{"parallel_block": false, "init": "normal", "beta1": 0.95, "decay_shape": "linear", "max_steps": 3229}
Each number is 500 + 40 x the weight over its row's rms, rounded and kept within 0 to 999. Layers, rows and columns count from 0. Numbers have three digits each. The size before them is the row's rms in percent of the matrix's.

# layer 16 attention value, 64x64, rms 0.254, rows 56-63, columns 0-63
096:394510524565491520516520531472495453564530489538447485457491540573502475447466494473580484450517479421414544472523562498566528447484490552464500457547490503457505507510534564483500509525529532
107:494461496496545487579458518536481479519478383611544480532501453461493500476484483513521500538514530506529490509571460449548473444474409522429467520507501512548439541539487491428514484478484463
097:606542469499577498469530507486539545542461514505486456437506463442501590468538436471449511545483522560414526537493475520456486500432509493498541529499506454531459537467500469519504537539531573
115:492521542533562435562413522542457471532467482525532497516411403520521505483491507463478503474513478511482503509403523563572474570471481470449448532484504541503465504482498550563491436493479498
109:553539485504515453483512523502489561519428523511449451479507498398479492438541544505539463474585443545442466473522482460509586581492522475446483475501513538500566531460466539516493564477467478
103:490465528473479476567477517472486523555538434533478472523551472516556540508511519464429507585498500472519482533468562506498485570471524426472506548533499510508544518531436452544418457448478399
119:525594490448548551463552534491552516493515503516520471505519492566478468463459505479476461481499445509431491404518476520513473525535534438529423470447421442504471484536436474549511538439454502
094:563420432511490468496529557523414529484559517427496497571476513483492515469460488477507491493547521539498464504542456518438526474515443521526469525555493509484535488444496520524478518541465644
# layer 16 attention output (transposed), 64x64, rms 0.24, rows 56-63, columns 0-63
097:550529507477472481536425470503506466513540435597580495593501465531460530531532511501474540497450513491474406455463510503516485511428510512433459539465559443508494429487521501569506492483498503
101:483517476504451468575479531552539481515493457570461532505443525467583507460480542547449556505475503451507560447569449500466436508528571475516525468528541497440487561471490437542502482483560458
098:495536480496492518499512460556497489449505601471468496501528462565519573513443467474458411569586450539491494478517448518477524505514514454551490465477424491459514498448470549483575485441459472
116:499541509492478471489546518480495526487554478535520511465412438526540577511416523488504508465547509502466501403488543518600505537482541502515503516491540511556515512522639474537468493479499453
100:499521450461590567427516515496527464529447485449565437537533466558481507494465518474533487532547473493496484410441471530480471488501545468425504514532443561534473532480548456485551510465435512
098:455473485462543480486446461485557486473527531495439516487452413500494518440535512517545543455532533488593505505512496468483444472555561476504501539474456475555578562545559508530426556470473463
127:620540530561501525494465539515532506445476461525461554529504557535488443478524530465465455462551465536483545435488563492513541570524500490515461465507478509583478549491463521547556543518436510
096:533508443437550493507521477493497480506511506462503542436552529508535491501459474528408532527527523507493503455521554424472548400534503507571546546493561469491410461496541511422473461553487524
# layer 16 MLP gate, 192x64, rms 0.275, rows 0-65, columns 0-63
097:517490462430535502488534521540495490508492472485460509526497503554451529505500536457438451490496568489494487515516525512439433456569516482531494469524585440571497511457462596539449519402456444
095:375505498471491515510427530485549542520540427418503521447508495495512510457452583502462542509501493437471508513502476490551554508512519531491506527451489451453490478619522498486536510463563499
097:583470462484519459527560475431448557498480506529547499484521451469402514508504501510476515457506537538544496496463557596448499490492544488461508507534541441452465486564510517537590521449484450
101:524443573493549460463490491490518395502478504514486492455577463431528484505486469415562435436508496524510428451494499525461447497547501534529528504541420482476531546502494457472531500489561542
092:451495482517451452552503467535510546518566458469467562513483486573491434531494495521517526515524461482464486475528570471570469574463458542436515553438578468522584491520507504503555438526530491
098:476545487428511469537477431412481477471516500437464479504492460508503506482510490581548499565494533540396472494483489489490421431462447543504452537496476485443497490492595469460487518512477446
103:488532545535452537463428487540543496502484471419547494575538483453509463477471570517501520523529515480529516506479453500551426537494513467533509526563545587546591521461457576510475515467530463
102:541488448450544491482475539493417511550447496471454493558497460505573410441481507519474518561502509527531550455513502435451467502449447561527490521465477461539504494483459541564483452420516461
102:451483486512447540498498423412397417494463518460505527439541481423558487522542535523457513529458549558566489466471529558489517602527479470502518461475496505515472499471504472497494521516528487
100:539478513492591472568536438443543544482519514447462513458509478510494540478491468491474510468507545522514505480520421535524482432484569463400482445491428421542460442527480468507531544497519460
102:469528519504513414490527485474480522484523492527538486513597491443556515503509553488559535540618522525448435503494444499455456548516457577458512494581448533461501494525500493457560486493514464
093:553444473522524460499549495454525524490507478499479463475591504451485406439498472422427509458530511507415506476538583527474473517487548500508542498496476440483507445481473541470592474462471503
097:453455490422473517541572431505541511494555511498520503466534518516449458567517456485556444439520500436445535511504571509530490516560511441469461426493435496531474492483531509541443464439457511
106:499559509442449517488522490508537475541468533456471539542484471436517480487502497469525419493523475506436467489541522489448462493555535488508450529537499467478383470508411489473522603418522502
094:501581515450441550517448513490518482518526538535531476623516464410510435482516489501494555565489495466506540472504451462459504512462512516556516567471514524537459460489515444573546546536532494
106:530534480506494520370432465504469508506551468521491539474460519422454460543544452523501525569503563492479524459515525521558447536520529419483565536485547507498457505475504503451453543512496568
098:488505554515505482456453540530552581516488517471453510559475507460572455459483413511470494579436494515479562474475396452527496467514539537515466480525451475590498510450487476452505540491528504
101:541433552449567512556531461521431508502473514582505537451478441494518530538508417502514467483464505559492537454521495485486488520566547363491512529453506478515559532538535495518515465482491514
087:492515532524440458452473494514451515492454568477541486422581560449525511477445517476443464462535487502479551443444455538544474571476528473488541500499538469425503426479497559504508536571505500
107:489502606496539463501492525514468488507537483510460578477500479472609470531473476473508509492583504473479537512513504503406485403524522528473480430507506475509536468495487496423432512430561502
115:545468495510498458490586434586444495496511495557528481443490507499472431497526517471478453518520484514507533531497560525478531527534515551461570540406474555425509509442453536543497507472417522
101:536418540527539479519476570472440492479461504515495469474496523479507482426480511514492407511518485515568529433497530482526429500476413524527557550512480447474494489535518437452465596482554472
086:451419518467493503510564427389475496515502488469487526470447513572438521566557452501478480496469525459547467516527483497448541495486484499580448546487530579461532500455503526476487497552509443
098:531544457526577483530546510490478536504511497515489479489565464563545503459478495514465519475441498496544460588472460468522479498592510455422436504407506536518496567535426510506563507486541466
090:413485431492436508512506475455490551399506481468539538597499494532487434474514525527558481443539552548467510575498500511522490438482532493474466492534469483465569469531584514513499509455517491
098:480453468464529556463558478534552471589549517543447496496461450498531510439561427485540487483479472449490548482465419504516476478496546515556472490596530435462524519490532497502563477445481504
097:598519507414494579514464489529517489502498541420508512507554520467501484503530463500497505477504461498440519457487486533514504501425498481443522540538584571484524441442477492562569526500590479
097:482525548500517520479573510566515548490514544564498489435437534507510512507476545486547424459491509518488538457520485554470442473524614468490532481510464468535566502564561517489476420478442462
089:495531514497457498550488515489505521538479481534570524544566505418492438474525475427475527475548542459462517501474552566496530535498550501488463497563496516497547502496603571545543456412452462
095:527547505508430498519501578514515475431498485533464472534520523444470496472553558497436506514436420410524552493506550574462463521531505543523512437494451490509507494545432484534474443515464434
097:512506472469504488526529497558476542551503466521528456514467448576503501504456583510536499577452512530477457494513526415482477495567494571463575523523594396505498506492519505435463513481473467
099:549484512520468500455413452547476479470510523456497507509583434530484484435512480490546489507548537467502555473459540452481491479471510529444497524440433507454488533544518520503496604425407492
095:534481469481512488456431507512470515476545536561489588428601427505516513583471505490474515554503537493410511563520420473494516491558509539443527502557517497540475484499484457521519462516465524
100:527471507525501449507483507440468484453436574494468480518477529515515545452481485504491582485530489440520577434447461540495512534546454560505489448444612471539522532492537461421533537500483476
104:577515518426495504523385497460452520470538438456481597532554478475445497482513459499528512489508496554471574524460535460495480524536513490473502540592448471460506485512470450524475524434494503
103:515539556545536457462509499467489524577510490483492547447525432463514485493510494497453495502493559578607486533528424519527481444529505530460466465489409433581544527468510516492528481558476492
095:484449506488508515529487513445572538435529504549498534503472541527475571434483427495437490455470446397508548527565499566443479458488508532504451462524463583518533481546545510474508484464496529
095:484474575456528540487562470525447477467492484509483552480474538465549511498422565577492517523590557493531545508500467479531452486537552480552575533543477529500469500536470496484565505426527436
102:520513555495534504452502466488560511483431472465437547432552467485513470497471570415558500532530474463515545481478484494400521506508488474489525505571467537535589453487561431499444525504494523
110:540458489467478490463554484445476523438422462504575483458491423490500489564626508565534488489514537464552517492517502503498425492465474509496484543555477475440498490478489444518512578495487442
093:491452541536504518480488488581522457491496527491494404587464386482507485500487443567469499571488497487431470453472491444457500539456509512519479524520493496520460538567558498492486422529529457
097:489525526498490572461475477553466503512533523402454519500452530506443501489509575507472498545498536515477506466442532524449522555457481449542481516591496569472453552564483535600500475513450475
107:546541569460509490454491491507466537543472492493472445509461467478437506531513499521453469508548454452524440558525435526546485514555548455517492498399479494571524545501550438506467541585436493
102:507508550517547490460578496496486471525459484448478477532518592501548515459454516495462469424533537487560529543497564536534436467495514526458443472444565512537446555481430548526529462527494438
105:416445483511555527539476510465504567560454519512512476468546543432459468494469423525454495544439467461463527472507408496426476485499469548536473470465412504546553510506506504562489532486493493
104:555473464457502575483465504567465526477532540486507451598500485482535532471483490482551469478426492592499475464495516507632527599535554534536481486499482495490514521493497522452474480478521521
098:519490564518449535554519454417545487525512616486423491431491472442518481499498461437524554471488576503454517462515481482572498494495443509449496482399496515508517521530472485475480493465516541
094:467462552574557465507484547501582524555515536534438511489515531444566499547482574518474482546574484554497584480493490448435441530534475538474488507522427534481506504531466456551519520498466498
095:489485460555539498554501534501545543571538542524456479574549474539446508518487542548444525460476521456499534471510542571495566568490542603501482472466540481509513489470516479430577548523481485
096:486498448512551521554443539488423424492566455530479504479504539413541492565514562437492453568496455543453573540549573467534498508535471500502519535509463492528471492494529532433462509500511482
098:519534485510501578534546470504423556506478477511469432514495565521506527518488502428506563466554489485418501522472491531516429477608575528491518493467567486505583446516451531515520516529509498
097:500591536513524526443532461502509470536503521503452475433518502469500455506463546550438520447498549532492484494526510559486544487483570476553552537500589526456487491498595440454532447548450454
102:439502514515492494544486498517523491484509560519459467545466484516483529495501523525472530439555516456503583492427531535565453441496532459486551500381462558552543532495453483588519485471570513
097:539572428460471514511491388466490494535457419441505497546499480460539523456514491529513480590535543522520462542468531443463455547497470512479524515482432476527509551522459490573444530527487473
108:561453511523504521536511506541549456587486575467517462457480530511484464524502552591498401477541526492527461466492467549482553490515471513429466571473527482489547518559512491414453510539490475
104:502517528582449427516537460517481544493498502502541556504507488472525441378480464519472470521478566429518442501556487442494501467523491514553501425536489509507464515526527479533531576487503409
101:489514471494471478553504556560485531473499406492519469487500549531520551504569542500454400485535476384474544475523456509446521511453511506513536540540428470439499526548422489541518490498502508
097:477478471535492497550457559565506516506544518432454526511553439464493439512431561569500520476547554483494483513431494497508470533517527542498447470458474519500465434488522587490494437418561471
100:563509520512488522523485518627481452446505500527488568527451508502482450538483624480457479407521555532510479455531504540506520497483503558496503481552528525477502479425533518518452520440492458
102:469488445437538556509535502534546552509503510454522455581507515526468527533478487596467473491484493464563520469557503481491501501549510536511522421490469505453436515563511547504576559420498568
095:512496473504509563488458432530453468575547502467429473523462460539536496492473432532503529539506602467493530504437548518525518501484508457551502540554538502527481511510526556548508456602492423
107:493485502532509525386574616485510449470535500500542492494487465524477501571423521568464462550461500566456497486550519519488485478534536486507468505456502429481573542524499513543530507547544498
097:527526498450528475504470524456483585526514542569487416461544482507514509524549567476484589532516477498472452531559494483472481413498506515397453531530549491479541484537465488478473493462494414
100:495503458446514518546533491470530527443449541496479507546574472486465474515480526418447530505497524570569512504518549428517486606546511481506496520567494482504498549531464433528558501508477597
102:524547478523519494442556502520591478452494442478425491510487499520541515507482556446478452473521484411483514511534476552422410462443477516441557521538493494483507477469526458505483517529469596
087:429492508503575495581572472557466537509576534515568473484527539401498506486551526490476484597464513515434530555552531472505512531522535517512485562512500444494494482515516555479517544552491487
# layer 16 MLP up, 192x64, rms 0.273, rows 0-65, columns 0-63
092:433476530511582480439505539477486535449440602458515470523469482495449453517525534523538520567546481522493426464492477533586485447468504565504503517534556446506520469508435510458509558513467491
097:526487561589512500438432475468491456474473501490563460455562496529540470501472547534445561506473547498446466540507546628514452538481533436520446543541508535477502485519472515500548523505501472
095:568479501539525473436491461484449461521568520462522526501430527581468463481495501529429544486544534478490447537473470537489514511471482508507434476513509461473530591570401469549503517470434473
102:519531462494488502517459485466492491484517471513639561559419497502455575494559534488426500518460430515407522509525496451512500461487483556447517536521515512496501448521459521444504448500452521
099:484450480474483533492491489458514524524487520401523513483397507504524454532556459505506531502493527598561488485451477513465557524639483518523494501472501546491537497420482485537477500571511472
113:492456545488529595535562414579543443513507533488518497465586463472537497485460522514449504438502483550522465482467490468558449538448503484501482482539442476484458521484565508511481468490593473
105:466511441443448468513590559498514452523495468599426505535471499512445456503536512499453524529497463438554478462474513514443541506468449524511585521429496527465448485459467510488465533500486561
103:469505535466469556520522476498546478479521544481467447432516502543470530456446553546524501464451531380486523511535430461474485464450426565456510507586489486490494494486415502526490489445522536
100:461550554605524513434575527505443519492516485482490474533477428482433457540514517555498483514441464513416513481535430476422554437463515504515543447494467500467472521451476502531515501486475538
098:513474548484526461515503527540467472432466466443474530525500451493519534524515492479502580560446564503499518451500450496513467504458517512482602513554496416505499591614540479518498500437483513
096:488535538514563434508536481481499522529578443534441480482501445463561529451475485561528518514519479468530532528513553513537464502472480524573483490523506520462452444539601473613473479490518444
102:489508467515574538484517469591518486495478523551433544522489497506533531422571513473509487485576457523492514469515510508527575529544412492490498554542449528455468509443463482572497560490580496
099:439458462523472556483587433493516506464560525557517496453477475518504470549490478553566561542539566538506524538501500529501451473539589413549507496477524523500524465442550519435516510516488463
113:435520464507455446523454472513442555457481478559504549440572502524490499545509491495577534563540464533512508497437427471461498479484540539459438519514480422508550473471519431443479452501454478
099:574536495449450533518498491510499513478427531476469544381458490513484447494512543554486575559525509487562432500496516556440480554467505438468499504562521497471518475525527472511472485531435432
105:518456521497528554567483448466446494529375485450486505532461526561495448502483485424472482484525507518451480517540512538486474445479538507556545461447585499542456529502561520489526456507527575
100:534490514497492516534537452415568546544485468547518477498495512566485441520465482449487455476550515522457558538559452490489612488501574547532460528477461478536517483432513477403493517508486478
101:478523558561528484446511496505556491527455469526514541522449417486522552542549501469478488528401470524482533532509486536515499463414493485575454537537520540511473602491503526420440534522500510
090:495458504552531557486513527559506518534525449566508602518473476559541440527615439468542543492478539509528469543596454450491479500513538513505517510519464498470518483504575489517496459517555517
106:434462496487492509463517513518508499525488548471471491639486485505477568496533530513536449481449385508466431515516522495538524505404531461491480523511465561539551490476487514457490546495506577
099:449497484494487510507540491527549531531482490543499419431475573456483478551521554475560509479533574534569497451513517563535399478534507483479490517588489472572499477494522470471470495425546531
095:532464538483496517487477511509469539560536534492558527500469536520457550510456542661484474460447475524520530506487440475532484573517561466512481462541457469413542503499489543562487471497523476
095:449538463448517391444526437540507502506489496478471508462472498488510540548518450534474547459486475512530504543485552543501431455618533509470499472500518458586515529546493556469460545465452483
104:539530527526472618516511576536448519530459422464565551430505474533538522467553502501560567496478491517501461453516452500480482541554477492551512509469548535545506530515488482467477444425539517
095:514532551467519580510469526509485513486503452496548422471541561526427563543441534480515497528531420583505519471552530496505500513419519568506489529514514502472538486491446586486527482532513578
085:500519483483520521574539485478516462497472461490549432550566520484396522520553506447448526486588536440448525504510529495519520521502499493495449501486511570493583514440447565435516448542501479
095:476482456531489541581496433478469494458499482464503518563535510553428557525506475483466492454571490520527485486543432516550498581547545473467554416413461514477495432479474499497456552496516506
089:450543450522504511473507489525612531443559503484499443531547426450507561478513488575470451454468551540471503479478525529534572493458459523488503449553502456483467422511555510478510426502493501
097:489516496437571469549542509575512468480411485505442528511527536554466515507482495519508579480493486493557518534476535439396450498542513502530507571481495503555470541437521514493514539576485566
102:513439563580525463538531488527448499478528510522444496469474524537514488454506551488495534599478556393477462504479548540542484546496544555445543520477441560454539480458483522552519469470495487
095:468537509520574439482525490477507460459487526480484430576509608413491492472426475543514545488488489430462448526454467500488501463562509516527459504538512580485561479492528488467530510443461533
107:537528535527476491488499443625501441418499469491474574548461497528523433539564505486478505470497553556524488518516452496471511469542508536485557471435477543545434517506479526538567539520555490
084:547444514558508467386481495407589546469425485508523506501505493499442548496467514465562505524472530470503475575464525474557494510472552483481524488483440484544513563511502457558521523556515522
092:522547497516435399500493541482478376512546500482474542467559524476469474535489508445539416529514514515501427563557495496498446549516535482564509529537523464448476562497462487510480471481460513
102:466540548414532437529545480551440481490550509632462525512574470515481560480517548521525485498426494560437460530477511575519473524506492528504540502539498501500486421513487501486512521549490481
101:487424526535560541487524490507513479482525429537471487480528434485533626516555549421530504536507525461515494488456438446553516468470508470475519442485509576482565492514533490543455472524445520
100:508542410465546477511475490557528451436447464481541528501467548454495476549511491515563481582453533552543508365504491464532527459486469534462518500520490527494512528494511424552508448485481466
088:484516528479471511495515587568493474460511477538500461522576555491483539504523476460537480502496473512507531509488580433506447535465466502387544566506542538523427480537479527428488457556466561
095:564489524484449445459542554468489527469552491480482438543499479503487520579486511514458465491423558477577602445422497434429511487485523459465467465500533513492471471549510485456547475500472509
099:474538505483526517443532450541470511494565483504525512586474524482428494485571510464562507534510573492467442484441543487527441544456554499530530527480494528508440542517512481522435406429550481
090:502563486580424551580567543460506503489461429459534539500483550469466553503481500501536480561532467491517495508467471447499505473526522517585446536541495529556554550499459465563480447520508544
106:492497512484564411535450518437501451520498528504479507519476463463507537470558404472427482500508486505469471483516473458450473437592482577487453555461538497485510492503574520543590503532503512
105:519484481458517519358494538537501496484467493530484459468496584512517481535487528469480526538477497535538465483527494502537504426525443538496489452436526470539540529457586498426495589435487487
099:529545516468458527505590472572468544487443487464436485395514538502561485525549555550568512462497513552509491511469499477487479476501492477457496592488510448518524553498523483449460547446566496
101:445525564465565539493429484531508508512510489514512423505434419545433443494467531548524516536480489553519552486472450491469528485563566493521545509563528482462475492415465517551537564496495475
104:426452501439463522546505403504453452466497413527503456537467461548576504523535540503533507472497466574478511506521476461497477549540504539523493510373527515560523490515504454492536505498542528
103:439487452591551436491456514538517518489532499504457516506433518507542495454484526426522540502530509423487504527474479549554498574496489546453499520547538491524546427529451458546538546539475414
106:514505440386427537430433515478496473576498459490514509500534546513532462480499540472511517536472537530497518523535448495569462567489513444466513525518600476496457459501484516500564541544479550
115:461525442519577507512520447452409527518512486523531446561532562518521517503467466440526497491483514496428576427525471517516492464565487417478528488536483495528452455417535455532501505440511484
093:453475525538477596581582450437530430484488568495506520517502481451451446510568437517498558482444509482435490478528467497512505489547487560472503523501464512520501523510523474397475476459527490
115:457596483466480498516550574459485502487463517519622539448496545452421482466501513522533519448506497522485454513574486553532516571571509526519457544499467505500506518521523496472564460485486562
100:494479497474497550547502477448552534451522544516502500507473459614483511439532461508563492519493524541571483542436476550405508427440523466479411542531480531482530497533516497466510495462525445
105:467538524489446587557529453453513511484586467587465524498491507487536556500492477459474478538458507515543462513417558576491482574479512534514522520442565568464480500510504541431469496481503496
100:494424601516495477557478500452449568512481444538440532512527456544525573529497486424548483409495523562453471521448516537544503458540460488567511502478445483500507488509530507474561514477508504
102:534530527400531478537543504468524531497494490499516507444571538448548463503491515495460564499499514493541538489491451474516507491551374439550475458535468523432532484485450431504531578457476499
102:466539424518486412536545498574468476539535416508516520495565516474501489524483467532436459539499486536520465524551542515493494450524492470487483570500393510509465537566555562528541506536455493
100:509468571504533573485508463517479583493522488511524513537452540565597449477561436432519515434521477426491581452531493494456474488534487467478430497475493472512546458518523448521462473513474485
095:556505456561479509509543547516469489498483476461505490435507540499466544499435539400565484389503453503478532527507468512516432622563465513558489520519508505474505466456497469488539470510485470
091:554452512463534540424485515486474529415496521461468533575528497471455501425555513533547494523510477483505491498525496437436442619506501501503541502462480451537475539531469442555449560485505492
095:518443478511515574499460508577423480438505518545462517488530548537511607467470473427500513479580514535489482453425534476508519497512508457425442457475519495454494511495505527547558444520469480
103:453517484476462487485407538572477537559500477418508424430496511553495500451491520520503549572488500461493565517462520473458451502486497512520477541602461488581525492538491455453499492441514493
106:531540535506540493513428474435529521540455534495500558588464517500486476478518508450524530454527496508433570469510398524504493523511506511518531479488502516472391525409470443517476535519538573
090:554417509440475520512556440471536500504502414504513479502460446489520436518491572498487493528485475461542510545478445444470533508546474471583515570555577483541480476515545449545455446527487489
093:470518567476474497550481521573524508506558446518538508513462494571474522496503510492518416482488476411523457510560485545378501475545562562558512541498478521518507544508511469565458465485502559
107:562510543549451516510534505502510478521563568520515484441513524532535480458445469510485444463474418556427512516541400480468489520457533559384482495518547526449468528508458498482501497463517527
098:470503455462522459474472482543546534468541502543477474545528471541486505463512475487473412538559565470452487476435412594460583482543525505525534479449461549463488524482532538501468428491485537
# layer 16 MLP down (transposed), 192x64, rms 0.272, rows 0-65, columns 0-63
091:485467449478521450520496556476508451487530468474506454454532445465412477531514551433440548519486467413484556520527506582573560552530505516453435503516508470513507517505565493508530570517532470
095:526546465473465456450553511514485533502572525528513487470541541498530581490482490493448515476471448469450557476610493468473532475503480509459550522522527532537440565442528442575512493559470563
097:462524425487415518517495550495472514526522510525525523494509429425507540493557493488544462577546602445494565542439534481540477515449475473524523447496491490447476455537519506564532500478464562
100:474467552472556487443489482547517525480481447450488483538529502463494440513485440520551392395516563546563530505543528518508513498514504492503465556472441513554530564501415456464507524501474520
104:507536446466488531500488478432596441479550524483526519483535506484621521407484526553481463528570528449554489425503508504500483504486452496552570508550461492504534540515490505511509500460452548
102:454432507473420530504516496503523457532554528437555439503525494457519476453538457504546543511499475436406485514485506478436481567481453467549504520480506506486400478611508523512510493474532518
100:515498544528514462470528617452521514491521541507509448511516492488536491529493451531490537497498482470489489501563466558461465530521473560403493497406564499541492421534552406522511440484473487
095:530602506523533504448518527540488440545494531485447440479515501522474520472496518530553592471496536485540471526496521444442480484425543500481478498511501575477457443416493461448483509410548487
101:524549487496468484477564567492466468515457559460515492505531453450522531463431508474469546446513459515473517513510522425506527490476498465504610537513457418551468504539573514523538417501557543
101:499479482428467502561550487488510476445465497491477510622557431468444510552553509562482506503484513522486440482436441575523544482495476478573484518434527484518505475499490551498464519575532530
099:604425513386571458503518493546475502483520498436555519498519526566517483491509518504467566503461480500460448481526554504516521492534459512442521509515523573519511521518454513430583514526459527
094:495497549485519459495552469491465529484521567498513504509480455536555545516473578535538543551503537442524462500540514482500490470509533487512574458446585590512545529567565451492544488492589451
096:573541470544517564493513508525461479505543514480484449523461593536486456501570444553439513432545495494488444492470500428477537512445392487469576514514560514511498529555476496534505492500506537
098:453536451475497526540514441494459497531425465537538510511510556503409489520510532500448515463511534448566548490477446481501505496529473572455547404552556528512426505428527484553490457531513471
096:513524532533552439595491520485459485466527510500539417538570480508460513535535501460489422451476564499475499513484521475538496430545503484475547546500439541571483445513564420485527508452540504
108:519505527501447534592548534508537516470507568385541527508539532512491507461514448490497455424549491499485493507444509558500492475514537518496448433472545547478527504585501510520512435419542462
095:506417524508507461485505608559539530477561511541498501538541551414508511440462476457524447489412492542533544517470495465527545479544533472454511497494557574498502516522515446443502487460487554
102:606507533533465503429465471511540447488486566449467482539501562585513514555483489521517519565494421412518538471486563441520514486502450519469465461504515452498459516527546512446451502489532507
076:573532503441498472482558495419470515505488594499530511531501588480460512450543471488518486545531519468585507504433496540525518430482480511501530537546515483512505404410552506502508527548512523
101:525462459550473454516444522497499509501526489509469515431583511461524458535551437503431563519443517381513516490565452495477491529513537464555502537485581485474482516518545456477575465491518530
091:543531510444449514527514468462507480500484580444571544502445473499486459537560501567557472472476562478463528548428535528412510497470434502524548462504540429491507472481503561529523435512463519
095:495545515500429534506516452416471470483590490478531473476521540576534536487517531568583465593501451479468503456534459511482469533506478482458499510453576441501506517455551498482479524500497419
087:432477469512474575475451510473449483541521494539567502513493483442458457486493518480535507558441521539463467543480475560480550494478450515449492519469522587453532503457527496579457472499615469
105:498499448468547563491480505491472510506477490499520480533456422471458564475511525586542504514509435548459567447478496471537609517505437528497491567500468479438502507532579573472480494534462461
089:537506523472516483492441426492432482500534551537458544553549472583521432508547541540447518477434491476467501492527464422554474507537528476529518498441543508499554532603461477548509499465470473
101:560517491567580436513392541419534438496550529525471561490485488443470457486516575536501483471442471546485484543500513526489491514458571497506489493546456477452486462513428490519455535499493523
105:472535576524506434517466537487530457482454471539501469487438514453484478490496516519504516593561476479448476517484527600538515531514472488551510523545445405425518535548538468496479581500544484
095:550552473480451454518517503515488517464487475487550529556547528451487533489531472599496501560510490526473565544415502586460492532565446540463480559494544545526442554467526554473503471460534478
084:522497514520456453487543459535508503499541502482575481440567408504533507458540521547479458561436552500516486532518530521528494483546509487447442556516522539485542387490495426485455579490486479
100:534547520518483532467465540543545542540486546517510549504560564495483375438473451503511518464466430424499572490491485485502448574525518493538530411478495508459450472567498515488519486493505500
098:540510532542523547446460555485481528495546500502539613544547494462432494520518529487427491503558511526526539498484504497547559540525540447513438520556480538461423425441554484540513483454490508
109:456557465426478546540464447555444493525531508554477490566547398508496528488522622439469528482505481477482535569535485509510490484481520433468487522450482471489461464516477510533499519465478570
094:496510521501533489513481512517485459447450471528534485507428523388482492467481517503489562464500536503513543547468433522578549522524401460487609499510541477494481502537475517591537480502559505
096:518525499533435520481559439512502561530458448552502533457446467538474532394490522517462541472525487485506488435503571407530554491487496511461500515485486473474519547500477575448445485555539564
103:506488526501402538578494502561408463432470473491503460514527475537476435571493449571449549464469488530528518532539569457483471528503445486526499504511471510477497504510497460536534550548552566
104:483493479551520543489574465532445452459539505527474460433473499507594468540537494525508511507529547473426541513464477455502559500499435496537452529528489462530462516518455365535471539542523494
097:434511476522489541554541554524497474481474546489462583567438440526484483559494538552507469492479513506473510383536476442468450574511492512532598499493475463493491483472517457504568486517538519
095:429518468529522488580484506497488441501501576537493510441532450449503494494509508541479468520499488494523506578563549522526509480458550551598490486416439497403487499504437465457475508471448486
101:483515476460495601464520584526494524529490472454578491532445472532443464498450526499469435507504531447445520567473481474503510539514544493545434418527542505488456511536518545518576514478568487
098:480561470448588522511520530544498515501514479462568455481454504533445448499458558447497505578585484466546479525559475557541532495521523533528462486500479464419465526521464415467493462549492515
090:566523529480518476461475453533523562498518486493515507613481485554468550463545458478476451441496521503505474467528521439532509559486520524521507475457530465434502431415574511490461441452560540
102:478564567556459531507433517463569459439599553540464473536454503518427502504502464489521542497521475514504500525493493522491517519478451469541532526460500553515535442442523479576440452446445477
112:522516539504420514473515537576562486527467443502518414525406462497475478479517495516508501476484503468501498488467540552495526477573511484444576540434541409551478507430541453523506480540461514
109:529519472497535508517470546523530477568473478490471593443452413474533492495611490425536551562490491541498531490468485486561510568486486506475538488557557537540482486519524523549519420492459499
094:526544515563404497476563517477511468507489454445471474541510569524506509533482400470536511492451479550486463451472503515441491523540512523513531520451507542523549558482559523493499434584509588
108:550544456403521489452551541493502500509505511496587581498551539508477533430462464485499452445493514466544509518507506463472520479506433523542541473463507495617485513517556526490408513488463495
101:506490549424504528474515450493496494556537536515513500528465588488546507511479522484458530485532422516441532445524534459446499541510529556523523452489483589564528481413485458537556453546450451
098:502541502517519527505546447553423568500535531500490532486425515532452487468481514490461470459560538589485540485540476383448503507568492499559508505469434479521551492445541540488459512445509516
114:491488493471460502506453498536528533489526570392446493468574534524515522516443532544465555457468493430453508533518528522512558459438508486504477511477492491479438511528451521543492512549378557
098:556428506396494500507463467503491532532494494514487593451410453525491479506526541538570549497486472490510478508533491527498551441490452476511497493506511516472477496513605411506530461431546465
108:444504498482481472532470481391523505512542463511502481457448532548493489568510500495504523494502510430549447505565478580594474524517482417528483410488479518501564527550485533528534491496454561
096:551467512512451411472520520522474549498518498490475454550510572472436495549498484433521545494499510456398544523556444580496433499445509467503443479492511555509475535490437539525530527532486557
103:419579531503538487500546507496470468556473470512554475503489474546499500464525552500522450434515539509455488462454507579554498501488514536516456548420418474484516552500506527474572438549477419
109:456405556516471549460455537486489488544517415539474493507482549506485533521571514520476532486519525435432506475517444445450478578545496474464514482506512558566456488476490498492487524423588487
101:494387506541436482509558504484488454532539586526517472456424483488492481476525482530518495535496452446540530489438551486414510522454502548509496537476566543549506524509565509437481521548559496
101:517560479456525474480457477471500529482536480431499551432503511568471502491476478461552477441490519538490483498502555492537535438526515501556445474497544493581504439509621466532503423430472535
105:543443481554574609479492548481408503539502469511466542449444460500491535515559463493473455486495513513495479475492449467507602493485569578524511522508538469456489569496544494545481509506524519
092:510520587558515523509474425491460491587503455482511362558513553523555532505557509529462472545454419497543487482499514539510509432491520486457543481522519518486499543504506445510473486509446466
103:483476528547480539569466498512484492549505491509647474568529510493450506508567521555425513447500559488445513525458550464500488492529448467538549488525548512503517503409486459474541455514518523
099:473484494498516487503497487454511537537440494506486548397534493515516437528530508479561492566524589463503575542465507561509484405511544474507453558415474506538505469484474464452452556498544473
105:484533542578508499521398516545522441536463484456461481403520509542520516506569494485512468530517578496564491505554552513484507430514515509502562477501462479523474505529381546507505485452486524
098:567518501554491493535479436545520531473458459514449466545431497469537440504391598502527555558558535489465518535505498544450482504459480482516492504518564513484451546479495461520479549457458448
098:399496585521490475451537439466520441475570486546517489554522508506484518473455503418486494451488509482508539483441480550505469494517572492518544543476462540440503508515496425413455489528493440
102:517549484505481487463528568497543518573473533483423538489514541458524505516552495483473565507496520456488486515509514473454471485519501573465665453540527478454475460530439505547517554481513538
101:466485529516464526422519518530445517444474493504451547434491504467513526512501481539492575485463548523469485390572501480539560537471550502558503466561494531577447483520472451471423515501455521
087:506520534504411523447541529477558497516415393450494499471501513465535469508510481501543566489519496506556499448558502585529473475443490537495456493514599537490503589473470483471502518473506537